Weights of a small transformer language model: RMSNorm before and after each block.
Each number is 128 + 32 x the weight over its row's rms, rounded and kept within 0 to 255. Layers, rows and columns count from 0. Numbers have three digits each. The size before them is the row's rms in percent of the matrix's.

# up: layer 8 MLP up, 640x160, rms 0.163, rows 318-346, columns 0-159
# down: layer 8 MLP down (transposed), 640x160, rms 0.125, rows 318-345, columns 0-159
# gate: layer 8 MLP gate, 640x160, rms 0.161, rows 319-346, columns 0-159
up318 100:118138151113109093109079143118120120156132144187174122167070175143110178137117137092100163156104151105094141039106143147091068140098143122137131151071131116099054127148119165131059093148130142090176120115135193117082099123100211117140122135131142103170123131162088113168112097132097103137147065129103156166083112128088122085148152137114114143115147172120119057146128153094071050134106142197144114087189155189152056113099127147147093140119095128187137104101128146177111147087134100
down318 106:103175127115065119129110143146194145160130120170115087127062066165120111101106147151187138115147093108089134049122098090092087037131131103149138150150137174152125123119165112076070086144137184079145096111149156173080121129110146144106148180163169134153152175164141116130124069119144191107143051110194170108103082151080127093124126137132157122128164125134168111135160137113167136179110136154079111153053120136120104135117068101149124099102121147145170184162110106132150117150147073
gate319 092:123177125066166134136171107150139137110107109102062099110089120179140145052121126162075164069106135176153102174163151130144159115098136114066142139109177095052110116121165111089142138163162106096093094085094154122162127131112158099057188103109120156114094076144166165164138105061159104104123163114126128091151070133116090086167132156167167107168114142148149152127108149122146172113134109190117133117100077113132180136129142113128189087157156160101130102071169105152093065131085078
up319 089:225135066195128132137141085181131119150103085141119139149145164149093141141092142107202138081189118112170104127063096148084107112103166171075130158114116143140141099152143158125118132110111136145118127103124150160160103137190133075164103144156168154108124146104178155163189137192134190146110123123073130091102122158183122105165133102131084141102130068169153117102139096224148106147111069135105182146167145192174114160095144113161160092096089127168111159132113108127152115126102096
down319 092:083097124115157113116121139098114113086184194104173115120087121142137168097129095116069136114068117162076109144196105107152125127118091137122129145142130135094106138159118082104111103158163088173162176122171083112088196083082132128130103106204105142163088123123124130165124137048140108162158112170143157085182103173137140132121142149110133095146116188138149125124057142051084166130085130119109158123149067079117149104142153101093108183166172132075172089135122137038125139160144120
gate320 107:083176093068090120154107111137120115185160079134102152132078139156143180152085174180112100131152105126144104121163119174108127158082129103161157145105158156136102166187132157131143132151199150150121125135056133153086055150109135147118123096162156100103158150116120168131097129117090126116142101149147203105151142107125152046186062136114160137126120174134107086101136097148092102139158198080163113154151149157140059112108103159090147141110122133231159196117117121143099086130147163
up320 094:126173105099143072105134112141096104184105137106107127117103133129143099127174152129128116103075120099189123165128082086122060177070131103112121152122159125080150164060113095130090146152107144138128160207128138135130104179072166120122156128178135153126175087174187130145085092216110157127130099136132137083105153118161150117169145162094179175125180087092118127088102133147147117134094153172130140093162075179144120113186123186159119107137157116103098054105190150104103124183118180
down320 095:080163137147106157178110162139189129072156065133118146097154123108120133121082067102097134073145121127076125064139096090132050156153173060131143151129052125082157076139089121124069116151129103130131140134084130092108138107144089136117122099156121108129165145157125145141121086144148083127172104142124143091121154118149168109166073166147106160074173165147138102129127107180121162106143116073068090171112137143099141140084084117081129175118140052159194145117084185061108118119145160
gate321 103:122104117126157149133157099118142143131139169109150121080093179096136208108119116200086122096119115120150110092120127159112176060175102114099173136121112076195129162172057152130067137113116105106152147117115127163177118157125078152128110103168176154114162159156176134155149173135131124134167103126090108143138109044160048120143114118091103111137156192119152155103095099164136145103107146058159151131172101152147100161130093110147177115120100121096115061132179152057108088172062122
up321 103:099111131194077133113072087149141064124090064123088098109132148017166127102183117135107124091117139114157072177115170109127127100158091126116145114073113105141173132195089138184123171130167108079119144078155095153097155156065101094144146123157119119089113149146197176110136135093097148114157136114140116124095103157100122077099105076150180106076138098104117141130058121139110105112124077118103120156053105116137170130119128129103131092132185122120165102100175164108094149143069118
down321 101:073141085177100118134072147166120144116139127127176124116097107087143160081147144122085139052167157162155131130149150111164150081152096131089131126130165125105084099130139164074167110135142172133105134126070113107143090102189130099164156139142147116085092111138120134135125074154147180062125160163122173103134153081129111105152169151136121151064160088070148108074126190177143185217134118142061166149109187076145154192123174124135076088156136118140094147085114118096114122079150155
gate322 098:156100118105177063173170109131121142165136110102111115133097189141094134091133155136155121081163162119144182113112089163134115107187178112156063136112139088140140099144089137170161113105131187126147098114086144083137150093111095139091148110097113068133107145154184137142105139166121115135207130076149175099118108075185125149130078146158219102154127158118160056125160195171148174136083048127146076088134134127085140078131112161144102127128153138130121144125122091164161191157097145
up322 091:148072155149060048098149153056119131113106127108171109102117138106126143096168116171134151162143183145150165146138107133110173151055089087121097101088140118085103111112117143173124145099108154097156122148121161125135095113159215140124156148128154120085093146092095130062124086107179090101154103090095158159147120140121101185225188229116160145086084112113150177133128166135140131174119114152164186105138110153134137124117119119145063123105110127118206112129158124146112111108114152
down322 094:068156108165091141121124118131109155132152201145100206101167090150163141175156069160095155184100125173136060179128135111079157110089113112088144135136108146147139094140148091092132147150169068076110128089168157178130142182165174088174089168157161151183136138152111147124128064109145127155095125172101114152094140171125164156219132154075107104118154125094133199119141070073132102131123144085154128158118146134124160116170152094146141121115091184124186076128126143123106112122153113
gate323 107:144141082140133156105200154107167068174145130181124125112147091152103146151175145122152089120146126112109181155105093160121100138134100139103068133122151075158148122084107110078107132153073160127152191124130170088153158110130115106073123096207126140108148077129202114147179177109141095119123123137105110098121115148143093131125152133155152093165112231124142123178074068117118135110057143094210148122166167145099158086121107219133147116163137102117134124090177128108145118087168151
up323 106:160104143152134150140160079100154122109142167082163140008100143163166114175109136121115154179160142094085144116155149168178097205151101136090102101136123142121105106082138069229127150087111091117133178097165088168158122147091094122165186118154137120095112119127111147074132169152112144076144162109156144106129144191161062117105102090151123128114140112106085065152121147095116161096095094176078100112077086112121120097164158150109065140119142121129163134153151104118138110165084135
down323 105:117133169162143088166183094116122105142177174126135168116184101170061056118121085112115111139088163146101080165121143113192120105110133122129125077174118152107142129120177118151144141171127079108108171178119093090127120126110132157105086126131144097080092065177095140136095107061152101042141095104128073156132158136150119141143129114191105149130144113128157107187100183154135115104082098156168114086141143074093144149128074090138073157141116134142147153148194137089109046107093166
gate324 097:154141129134092150143134153099130113079143120145108125059190146150116148127152146111096083051157133149135116139083109137130152095147125121105079118107144135173097130193110113166149152115137147095151158120115103074172168089152132185080133093187131163143150120118172098102117140123162139158098112132094107116199075099075098140124207139118129106175178135141109099057109134148048155118105055158152127101094164095177172143111080153143097170138165081163089104038146137132153103143157074
up324 108:163100144125124143199198097108141134081109146093163167122110154121143152152118110154110152123126130109118142086083123080159123141137161140058143052126100102121130130173159127116098150089104093155129129164117069093094140092109103151157111128098118138146104151182187077121150090084163162100108078146150141114152127123070051132153153054145108127140124159105153094178164126108144142156137094096175121124179075133056112108104150138161202165109166128126226071122150116069115105076100148
down324 109:136139155096113090079122075181140172088095090104133136125141145143162072118129081103121105098155080125151166138112147073215105120135147086154162050112112122113178180127127116105109121146112115144151104135147103092120111071144095149140172107032107127110157129136108062146126156124198144115116104085192119145161144130114045105166156135142121139161187149153122085122158153177094116108159159126117138086192113122066151124124133153167121142120160145155178042078103117123156086125103085
gate325 109:129138160092188214138111166175164122110141137140127127059142179101127119106099174149166115125086145105150101116146087096057122000165137092144094135126164080119105154122132117108177077148106104122135133101182131111143100088108151145135156087091125138096177144075105159128152145141106129117125077119141125075205140164100161099131146160127114072088103130152109151101188108146070172118091106130156090080160146151133093144144077073122128104183106165121084127131101076084124105130135102
up325 099:154119110188124140045121119123187153144111129150168122146104118083146165152123168175168095105127146146144096154139072137151167085060101164180117168132112063129094145090098140147098142121135053154099120123166181100073135104060115122107081115130133121134128150137127107145119087131058147116121111229125127185084146124098124147071105140161136054166103174110156082127157156124170158127124119113098176128143126116120160178081174102044154146094162152136127115154142133125134125105194100
down325 102:110083136107143154177143113100151098078143116125147118228104067103058121111121157066121118110119133142166152127096118170130152104111173161105104148146109055114155157078157136066097137105107113110125159117156148097140148162142104180103125111081211072114150112051099154098086142160141127161073150131092155169087103094080096129190107124122179149119124125127117098161145159071098086137177069134083196126101138175067105097143109097117122132182106133118121131105147113132151142086123170
gate326 093:146145106133125137126149116124092123128091072124135129159084070160141122113113107105093159091164154137136144112089143156107075115150179128179166111033141171102123206119186113157159176128160108116064143093121138102100082094108194128105170090129153065167152088138105187199125131134132067060174164171108158150141151141130100130124161108161096136123139160108122108146165127137095125177088135153147153177086092141087140095161102180135193169135082149110091147085116108118180098172146157
up326 100:176155183166190139132115090129182099129109147127132174149122159128115116184117158153158123145094157152121150142151146114140057083150079084152106163144139113156138156175071141120122051136098064155184085210110114128106099070161135137171100090150170151095090113149101113194149150101122171119124094093123130173115161128157104120150114117108119124154170154172090115207104127172093097099047141063116151106161164084103164111092182152178137103161105077118138138161108126109117107156125119
down326 103:154173116150160147139118116136098128114129060126110123176106115148145152115116095111151154040112135146120143131101174109134099055138176106140116139040129152065155180122135110129128116142090103146106092073094110150162120061138194160142149000153122110126122127097069153224115106125115137080162166148145130149133101132093130127144152137165094122102125139145104136159107165163143124130150125126143146146106160154105109096122033148116161144172096128119070127162138128098138109141144166
gate327 088:208109109179103187124101093111145155165185106147053187124100114162089111098151080194101069148123137100131151084141113124152094122177120124118123115142153177172124137177115041173112080155115119140138143115135118143183146110057141128103127115105185070072155160143071223132124142113152166101135175143157128148118143136121151129124134112060150137147118165082108107131109154082143116112085166133188182130159140156151109151096126161122119106169097131141127118122130103139128173075069089
up327 095:093175106078135055104165137130125094092119096073124127113119109097123123189102163124105113076104129145116175164094125052118127133106085095127119169136148144090125166137152166169165191054121147151153114142094124103110118157169159089196143129190101196110175077133139116158105189156067086122132070142134156125150163123117097130199125134099149139118203123094131161113073106112079154145145105129120081084135154116113125153136074090116146144108132125123176188094148079122115096121100064
down327 097:169125152133115133137136130096056188204145155151108244096113135131107137130141073208139087145140186131131184099130127107145098240159115103114137127136151183130097154180148104179114092103129130145103118168127109136130108155091158107156118127137164151127186136145126172163160151113134139092139146129184090160128123132122149112144172112057129159112134156146112106109109147120130158128086123159125171111127158155126156133137197167132188134149128100144142117081109142224109119111044090
gate328 100:127071106140112097150161138133120135112129154162143094108142118086107110163120135143088118124143107186155103088143093136128157094104101132138132120109133122181188177150100101187141117073131138129134113193233145141099136142166197153134172094098138133115158092153081072131143204114105167065109153122175099070127135057132100131115166066151155132084138120134111114139162152126101177146161089060183146110152129129143100172098114082159120113086135124153085145151151079065113123147118034
up328 113:164073158126144126138083167134163146103062111065102123158141137207070118150163112108092131125208119111140105114082124164135198188175153126201118150118116111089127128166217140129074088154095135098123120125154095180130136177162161178092139120129167134137089091135138096086126097133164134140147111000152116096153161104158154112079182167145144164131123118123110128165147096119127118124174138145155169128118104151170125097140141147109105135114136107142149127136140140085163146045150133
down328 117:121101128091138135177159146169149123110117143094067074133141083136102079145156139106060164125173062119072079115090144135103175204148120129194094122183135098091092150167193122071116118143097103082071118119124115145128198127103163084131090145092198159150126126175125156108135104057163158121177133035103159123128145108122132120058148145125124124162136166134140109156079053143083124181140151121127132133115075106160106093140165114104105161096136157116137117171160122125124127119123129
gate329 100:177143105137117156120128079116111164168090155143151085085177159170112195157158142143108050155172158158143162144090070161133050098155146093059142132197146139067144147105090123149121057147093137147116161155076080116131149089059151173104148119162178113139175106133158117105126150148158134128112150166148135104158119143144153149100164096119143130097162156143101153164138111080097181054093156036140110090139184154129144106097103127125153151170136123120140177150152103088133162119122144
up329 094:117143157134128102130191123116098123174146119104154111124153093065197151151145108068072106143140120139129141130082172115107101124111109119112089119046145155180115117091171059131165123187162139134089068147140131093187162194148089084118126126113065179143106112120110086192169115120146159123133137043052108124156088153111168109090062114131157116140098110123145148123142150123097164184174176103181113102082100150105119102127101133107130149167136103105119132117077089139133078177135162
down329 093:182177138146174102083117132142121082168053114105108099101163087153114146162095083116056094150186133157125114137118123113078124176122199160116118118103090144048131155095085127164143139142108116135146121077105140145177143113088078131138135196151108116119127142113148122155144127103138101116089155116119093083143070097190108162084167130079114125160162134165093125096082126092075174130130135137115175104136181126143100128173140111149064207121116063140167096126114153147056117174095166
gate330 102:088123120068121142100156134157086120157139132107083164132143121146133154099195114199116096117115081123161120144119140068210159061128145119130123143096110189148165145164123124094102208145141180079084108123126104107137097157122095131161099140150151147152140105123142183170138112117177118127150136142176151063166237093061130162160187091136128106113107214117122111107143157108130111165100204141119108105151091137153103135133124103113111089092113156179184155090133151114083159115125120
up330 089:134121069077057138109166158200077172097101104111054158163137155104116120136131100162148090143114123177112182152108151089200146112078121124137109142168167156117089123195167134122124112126156133114120198151109100113182151180163112071119159139184116127113146104139139159140129082138098131172144077059178145098151194144099108110163157151113134084143145126131127110156127086123106130106143165133141148044164064151161102176172090136110167099122123151144127143126144147107044114143089144
down330 071:155165176141136142131101131073255075116157110137190096135138103102113144159105186105117149112117146103120088113167112153088078019156145122145141130122113105137131123118113150149137139134057074118158064105095134139087165100107173183132123148125100123144120128145144098086112150144102136119123141178090089150106101115175118109119073097123134140123126097114151153146111134132140141141159078122124134174065184089083139100036127148106159123121156095143025122163116114074177136137120115
gate331 103:123178163106120166144069133125122144125095150155102137085143135062114106187083111168058113082174187167083160132132152111126182145098167126090136127167117092112099141081193136183199199113099140109106168122087123082142114130114157058120125107165150072091104149121138179125092123135179114149081167066149155093147185150179067129100115046073106125104136124130127141128108127082119117152132103145136108128154179184120132157131150112112163150115143165146168102138199120137134152136146106
up331 094:151089058141150194072132133122146099144153121091116179186154076131087083141116102209135119095134058118140150151190145113077127127114117164183124186134130173132110153119152157048088143046159114160125128079082117093076149181084113154114122139107118156154096160139127118187102127183141146159132150136127184125124123148079124114144123117100103150098141167150086116158162107108104035106096154176127137088145114165177124175155136148129114118114107124154130120165163168105144124084065125
down331 095:151096063190132123190131109076138163112089118131103146091098124148156089099190119149180183154093133158197112146076093174143090086166088090100144129161140189177178174108162097114120118155109143128132141127159152199156106131086085152106121110082197157156157117118162095088143120156119125119146111184172103128156100089129159159104115146127136089142133136095123099117112177128160178147110192095058076140126079110117161134136171145156156092044133130160149124120093119178131157140166135
gate332 108:118080128103147176130127146130169072111150107112071101152164102142120132147135142105139129065167097168138137139085163158074105144138116086149138118135093138190105102120140105217108067170136111103099164117178136076141132146119106119096158091193198114054162126112088122116188120137071168141147173108181104138165162145127085088093149057154156160132175154112082111134215078126133069152093147078113117169112152075116130124131108106128138129185094131171108095108131091137123138104093110
up332 105:101115115106165149149144155037131156124150131132111142123160134122118146128108103118088140135142140153124098185157105077067141108109137145133157147083133193115125159176135147110201133082130077121133080152090089172070123118106150072213105133108131078117133141129128075116051137068139080085118165103125119103083148107059157098126131063116145133130170078070131179126106101145107129128185119110082166150174162136182122077171088128105143069104132106111135112160166128167082121138077167
down332 105:193092173137155146136145110117107110142110112126126142132089145137161144124140139134118098113102122164150170104140107116106159189179161135151185213133158130209098153167096176155156074123124114107135171130136128165110161135124109130132144106132140077092156168099043060124059151148127105115149152129162141160089183102071104085141153093216148111115145120164135119115106093136125173081211163122118110160127059075177122089167138086127066097159139133135152083195132145112107116132108123
gate333 099:171107134096138156140108140162118118177209115177074189176175137150200144179040113116157130123185158101153103119155112116136144161091096083135115082106092141164142135152086118092170147129118147123165144142166196141115139149071146128152107097195091139135143140171141133135144151096136191176121099077154117070113074136101096122132110094102118114138129166137082125125120175171113142152149161144148119147186153224150075122138098166124148109221152113144145121120095123148138117158124171
up333 095:142116172159102103130056157055128077120096160126147095136095152138109112089103168138128134130172169111101106162139136133134105154147131228109125129133140190143180174120159163097138145100066201146134094122090161166153157041166129154123151139194155137170156113156138114101122148142117081145127129139139145120095136142178098179159184080077137139173137157156105152096128100089120097136107181114080134114128169153112119057069121139086171132095121118096071175127100147094165081084147098
down333 097:100061118198089100131073154175130160134111108158148106169104141114145109145053133124169110094175155099143120142142061139162141150071098080155088179107163114186082142146098074128139089178100105171140185156134103102090113110084147121110135126144163139097180051159147139133149128106162155097127141113090140085163131120144164071119088167155094109088115143125096069145151137151177128111099154088125096105170171158195127110117149150073111183121107103104087153118087138108178105096119068
gate334 096:170086114082091149163140101132199153126160141148129129082107175144105137084092107166104077102140128169147158153119153169063076147104141133158118139110173150196086113113151128177173155101204097104118141140155074148134123134096091066075117111141136133045074116139152132171167107149163145150160156096118144150124124104111080112168091097116196143120095112121165153141098196139091107130132118113179169162040141100158096156169134140147150086102113130169093102110172079138151150080091131
up334 098:139150169149118174119109092165088192110135157127130081105164162063131137070153095127115115170104135102116208174108138157074153125078138106100073100183121069122130156154090165121135147086159170131139084191128116125061107184106088152071098146081157213190072134126142183150128103134167091082124133095138172143073071165087164181113129135125110086145132144173159145084170141132142134108122089135105091140091137146161107132117143115112127111098107140121145160125139164156186109136110155
down334 098:137154133172173157119113111096111115115172134113148115125113109097127132169141126104046153130113129086063092117149083076156147168201153124133159070172097145037142092138093178112095133143094127084176094151082183071113085080167165172134119154124166123130112092118111173107107101123067164094146135183122143120133167147158155137122168118150092125114151167096117081147128097147118107081104127125062058080146107127104178143136104105148108189195105123098122187158147138168103121098172116
gate335 103:111122190152146105149209112078139121089160118152093188117174138122090138179123099152148131121092136109126157135096091120106129125101123138117104156165055107160143133106148094174134091159130153117143106128136112101220129134156132114093153104176143147144121146200116111213159158189105103134083073185149088067104086119130196167194107095145144108147137167137119129130180088134065139132096098120171118100131153132095123094152117098141213106174151100166138168107182144141086159162114133
up335 103:101148139112147127129108203105195128099093145168149106116145108124112146149177134034112134176097123118102121108111075089112194079117189174073121149095114137160153147116126109152139127145062076140153140126096130163171185118124136138127116126157149128155107107156107122196141168111101122166114137113089098131131076134124174115050142113144120117114174198090181206106117098173161104158086147163131168084077112080131138143123115074172122118103123046160118113125128119167136121140162055
down335 105:137162123113138081109127170140171112095112171173116090136116135077106127110137127136033132100064099118098096079158142093122115085121158110132100082191150109155127107113098104092147132169110071170179147097098155172183086085100143132159143150079128141103136099107098163138114167135150142094167138098084145099148096109097125123113157133164118087100125158107164129128127125152136032191157184165095108147130097058147106092079089128117115136049142049063124171097069154130137125117116104
gate336 100:164080129131200110167153104139146151154153154185111164106130108085131146127139207109120115109158126135146109103074142098051100147128107135086192144130121138111098091164122130136167101114122158096116093110148106150109058114187073095106207112157125180077145143154120168151088118134121143131163098124160130097115169072174171115120160124136098164107137135176138146121153137075108051137108074116168077138155109180170055113132101131170158107069104122091132118128195092120124117103112052
up336 094:088154109151086073089154137103169151155180107119148147174150164174143127136113169123110137145051138143192111112087128148129137094154163149097125164132128077130065147137096111112120164115134170042109098164132125147173129137113174152144150129118110147169131162165092083107142125188092200135094146144166175139069071100131107111138098142139119143116113123155077113117161159140230133097086108119149104137079125106143044162107109081093137148117126140088141103109137163081224145095139091
down336 096:161126139168057093099151131111135125071092065103098073127103136100078138180110177117112097142119114097145189117080103195159119074099106127130143119163112087111133135103155164114126180141172128122121098153079044102097148100096163098203135140123197115147137162111156087159130142036152127166097112083100153094137160132071109158104174131085161145078125102184149133130143136174110141153097189166072155123090152132062120138096116106116118170169148100145127153153115118119163121139154107
gate337 096:196144084131151125170142167126104130137124145093172189096168161096121178133130117141075131109138109126115171165098089178108162168102124150108136170129147126110163179115186070124147098098150134127167098159134099087161214140127072159111170107113149140092156107128128136113162084110141084096098127077126066106127096130091196109123145077101147147130203155100143130142143167095116126124111057066189133150118119113088103126073090123128158107065178152169158150163108082119103169191149165
up337 099:131161133159158166134158152108058123078134063115141151136099135069149110111072209111110083134146155095121105065093136139151108132150087129115133147143111125143113178098135137181102063128107142099091147101154168126168104178102138116113155139156142151114198120146114166178166127094175122121108167123089164073130173103155113123177124147156171113147162128122075163157115185140108079142072221112136101062089124123131138165116101179168089107150111109107131156076093105178183074127112094
down337 097:133193121185155097131098103126091155085104050107131125120122121144120194123107074102092068123168108158192079134103131125111129129192104078091126139104060130129132179124152151154110125125113170106154110116172126165112140173111092101090140158102105125109155043125067155130154122131148146130127133063152130140124104115094148116085127094129142135170141160144129185140124166190074151095055146113122139143133123151096154116050105174110122126095168081177157167077131145197086122155127199
gate338 098:072102140180112167096063158117094100083128088145146105132135081105138135141136156148170072111132176075116035109158071116129076086146103130153118077131165116125169137105131163139084090091164156096118108106127141110164160121093145149189146079110134130139173118127089064142136206145126112142191098131119055130189133147094097122134095101151161113150093170150122066143142065119132137152116156115175142068086206105111172103130057151121124145079152135111157141163136108141117123104126152
up338 097:148086149060138144191153056090183173168065156045070195089136114125117116135053092101118168108070116191191160084097109130118158139109140117142080158112124093175142120101120088057118188076180139154115158158141117099108156152119152138148108119146178136120105108136116160149118157106134166132126152087183123106152092112118076152093112138119131154116174161064128147146120122103107146129173113129065165119145101122135098133182136122078169129156116100159135143122133167153150169088138098
down338 098:102142151166126146178108142131068123078157128137150147127163095123118130198135107104149142131126138100104062130104124129167087124128091172179108134141137109162193129106178101107042086114189088161098101149115196153158095119120083156184148057095122127127172126103116100176125173142138084113159081102130088152140155090095109124135140135093173123080135159136099066141126153164122081149129150145188093098072194133139141124170045129159119133081147118117180124159064177156140122084137128
gate339 103:145098091168129181142074100119105103102137138147096137125093119113098139158136098134075146071219113110120094090170066099113113156081118169104074145123153131127157150089164099149059153148098143102137158146182139129147147113182115147101160094145129150087160106153116125120086189205066142064084131163070079120136135123118095120155163114150154118138100122158138149150152118152099154130179125081139163169149051118113080122111173102107182185146088132140137123070136128152088053090142092
up339 103:122152136141168157116089162144120127160104051153208084173162124080088148107126123151176115102084150174132162136116166113113081122135119154231114102055122063150125114131134109144101197123139107103152118127105077106133098173101158063095139132119117177126101145160125132166139130101082145119150155118132137159048142131114124151181114074131158105170182161202118150121094155173151119137133137080168191105115139112184173143159118131155123137134075176112139148185138168122122133086141178
down339 102:171114158078092072153142082110097123070141140138123206054190121122153151149135120177163079149140102141160103136120128109146122141177108132115096137110120116087125085083105158190091123126147147098178092156110185085131088171149122129177085117145125080118064192125097094088105145153129125137150151148151135095156119187129128180146084072084111134148224097092062138092113097091155125147136146113113090120128116093088091134142108086136162134133151183213107115092096133152138133090117143
gate340 101:150101125149117131153115126137132111089115100130108073166125094141062104226112140147143085183188094139149136136134148097152120133145125091121111057107153121078125115102096091137157102129159147218088151150173126085088133120130193151075113099117194150067130114099131102133149188095111133063165151115165153097172114117120153121137088159082118151107106142110071126097112155164131057163057084135075147140129155111101172118166052095165062133139114097132129131156144088131142144129085116
up340 100:146096200113139124198184073148124122111110098135113104107177107139141154061149141122129118092077088096079141112123093098139111121137114140127094128157178070179107112132130158153169178151165104159150139112139120119144187119174112095181111120135130126106137029106136123113106133116077145105156151096105144172105188193160089152162081081179095111102133156140145149128185112076197126114132187103154118153077153141133205118152138174128136124148118097184165093155130148091078125104113067
down340 099:172121133120122133154100113125131175081121153090102122129128134146116129155134107175153131122128086117113120172138129110115105104113095074156180067138207105124120147124091130146162139122169112153048135105114110137061170098172192148154122108103169118122127114135151076143106131132108171163183134110147156143140089180176120079081083158143120147168149152060129186138120100092166136118162095062067082130131124137099126053117185157147062137089146098161158090133200113080117126175048140
gate341 098:164109065145123088123109103085119080204176105117073134143120109195158210140170067149147103105144070150127109110090149121055175118157154118132120137118107141214200123137148136118159139112139123090120148119124152146067070123080134106080102083108094113128146160151175111091131168142130076099173114129138141147091054134109079136106154117088107113132110075147134116136062106197115139141060127113117142095137127106109128131148116206130094095133169107132088106120149155170164107123106094
up341 100:138136138140150123150083111124157171184086123101098127106128119127133105129184105076132182098135065094184149097171127094116141064088143148148119167122113082129174107110146129095123165210127090081155120147154196135116099174078068135081069127100121124162143120136128069114127098088188148124113141150127070068142135099109114125082066113092128170152109160084092169108105165116191177126051157152156114137144131165171129117128099137071188146135148163075146119167078148119116098153114140
down341 098:154095128068112175147141174151165116061143137136169129144117149102107065165120086101095135093098143154119155127116106156130087118107141112121115129188211062118140116077131142089115135164134149172112110176125136033150163155125086098171149150150157103106164135171048145180117083091151203192101170133140125099090157064127155114083099101141132106149076140144105128101176100118155116161124147133181176185123139082146140136109170104156139167144097133161110115139161124128048094126129104
gate342 096:123077106145157124143103166107144130166120154132167136100156165127104106125162062132153143122146149175154176086154111147127099139106087080086126145167176103110143097154124120154161119072042116169111135122198086174125190083072129118140154086130155156088210121124155186162159156137137085107143123069124107095130105088109120113142167075186124145150162147166102142140111167146079148104158051114110201135090047127093132113068072143101134162103142086123124137079134097143129150134142104
up342 105:126126138162082121108168135114102144157098188155083151138116126180114133140127107129200109117181167104074169134142134117123098103132153090160126139158147103135109103205131093106164118112139151133121163143171149107208060151105167164074140125146149133060080102140132136158152123126111201145106099193135085136126103088159104148109128094124135119166123113167145130122155135216146180159099115193153232080142112148094152120108188104122072153091135165181095164154117118131149168171133095
down342 104:075090172153078099148161158170166133122157138059117099144169142157125126142149100169238142131098135148112134176154170127111143101156165123119113193106151117130165075151124122169162143114139115062135126076236144091166106132095160149083163115180083103160143118095124104133146118103114107107184086175135136080132167052129105161131126128158139120157101123144152146118193090178129146121140120125101170145144067142126087090106140103127152092149127146160107077078177152129111167133102075
gate343 095:116116065133159147139111133129131097123131146131048125055176166101119135129075119121145044082139160061190158140142110104187158114173131059102103165143156174136108106123132153129156134150112182116142087114153113134131118129080180116124108117125170102070133154120086074127107187149131128131120103137157191109218120114142192094170111141155125058155185127050141126177116094072097141147093155110117132108121112150157125122107163091124139143143107095175105159167100100096090147108085152
up343 096:120125102128158146127140189102122118085155120092169133176118079190164099122151063174119168059127161181144149125144128137135229089128128110139141125096137065093104051125122139095120151138159162155175077112108092091152145107185128076153114146137179152063128131152120120086183134092139098155114152116132149122178081119149137093117147110197154123148166148159124181101143121113137154122163078177166110105110167135122173101139172110137080121104182121151113145104165162068175123186106176
down343 101:141165157127089121089142079159125137087108136106193063157117101130125154139127157153112137126129142168053111161111156167129106056092149206132110091104126092102093117117097084125087167131146114169101157119153124133164130073186119114129141170175157116140102169096171179159177084120126135138134112106106146108142104132091081183119128139122095164127066167138083165084172125178167123091104113152158176179116127111062116147164137100066086133093172100139077100051093137158196146145144121
gate344 095:174146122098205106125057099125110132158169160103144127190207166122112153149125160124161103140175156091089072115210137078160086142136113136126179150113155124172084121151128104160177124177154086148164209105104133151132122113119104100098140097115118152161140122175142167104100080091091155057122058123156140088139106115135134127159123134106127182071140099139102097099143180175096154114143153103190145170115101151133081165100095073116119128114153101150086142132147088100152149142079080
up344 100:149149153119137102152196111126117166125144161090120136110126133131155140152113105155116202139115158134141097111161155084144075130113164124190165151095123163168123142152126147083109159141082104142171103127122140155124156199120143067066112141099090102095122138166073145139175090116111131100156138073097166101155123072154042105176093132138100130152104183102154162072137128109125220067140104126154133062127175123156071101191131092107089161137151173104142118099110114136101158076187175
down344 103:118091141134102129086159149139098148172103054156099141137150152153212106144048098137147175170095137121074111137143115100093115156151177153138128130110109181146119128077123109122121138111028130138160101105054108172107147109122131126132160156089115150136146100139119082137167099154161062103150097132122193159159181135168096097180133176160132110131192123152173090164152094119149126149079109149113137091128140105088076123157061158103173141157177129124135175123150149053147164076151123
gate345 102:157127150158229115189166109143081162080161028157140181088163127138144109175122132159091122114198131177158132120156123106080101117173092100108169132129155123105109141065133090132158100123162065133140191177150152098099101111111137150106177100176140140108162100144144154180180165094102112142108124154166132093128126189150114147160104123155102106087156183130062141161158165136153174121133119115111147099116189126102129128198093094125145127105103120071082130149080133152112161136140121
up345 095:146148163087115116174159088110073136090138135139095074112107149122101130176114162052122124211123104155160123103137140135148147132127113105158146148039090134166118097142181127162108148102162149116099168098130128091135082121144101140114165121142155130119097122100114070120192123166099098141077088163151111079102133135175128088119127141103166113180176132153139138130077149108133171147106122108090101029112095086129039111080117107108178092113047150194143090122131174156173101131111151
down345 099:157129063141185106197135171121145091084096127191110076166077184096119152160109138067142128115122102141175143096107052116096097065158148147128133126113173107074074128105130128091076145137117113096117155077135127130054151095092111160149124114126089087124170048070101101113105120143087056115155150149118097128152105120178118158134169116156129111143102126143145145125135146147153088085191145147104142173186152098065118139105096186093111163131098137121160162071127164124149145149105119
gate346 095:126105126170105139140150169149086157132110162154103175123155147127119142096112167103156148139148165166110072159089137170079145084139177124158163089070135166115091134090123113143132167064148175105133170178166108094125181091140205105139129118157190153151074117130096142110175109130189128140147191042099190145168150122099169131155162100143170189107156161049122114100125114109123095140142152169100130162150129133169144128077139114054132113099124188140130144126174138093082151164091111
up346 086:107171126156120126132103096146117175129083100130081097126139167074108110148117099117155113173098147222098128100140163028169095122125112132122124081139107103155145157203157162083026109142107135108138162097159146157166179112133160139150122141149149139135138170128103103128107154122149176146098138160143113194126108123105093136174136123137104086100093129138155104189167090099130126165116171162087176098157130109162063109092142137134126094175130092146100100114109171161105032122115048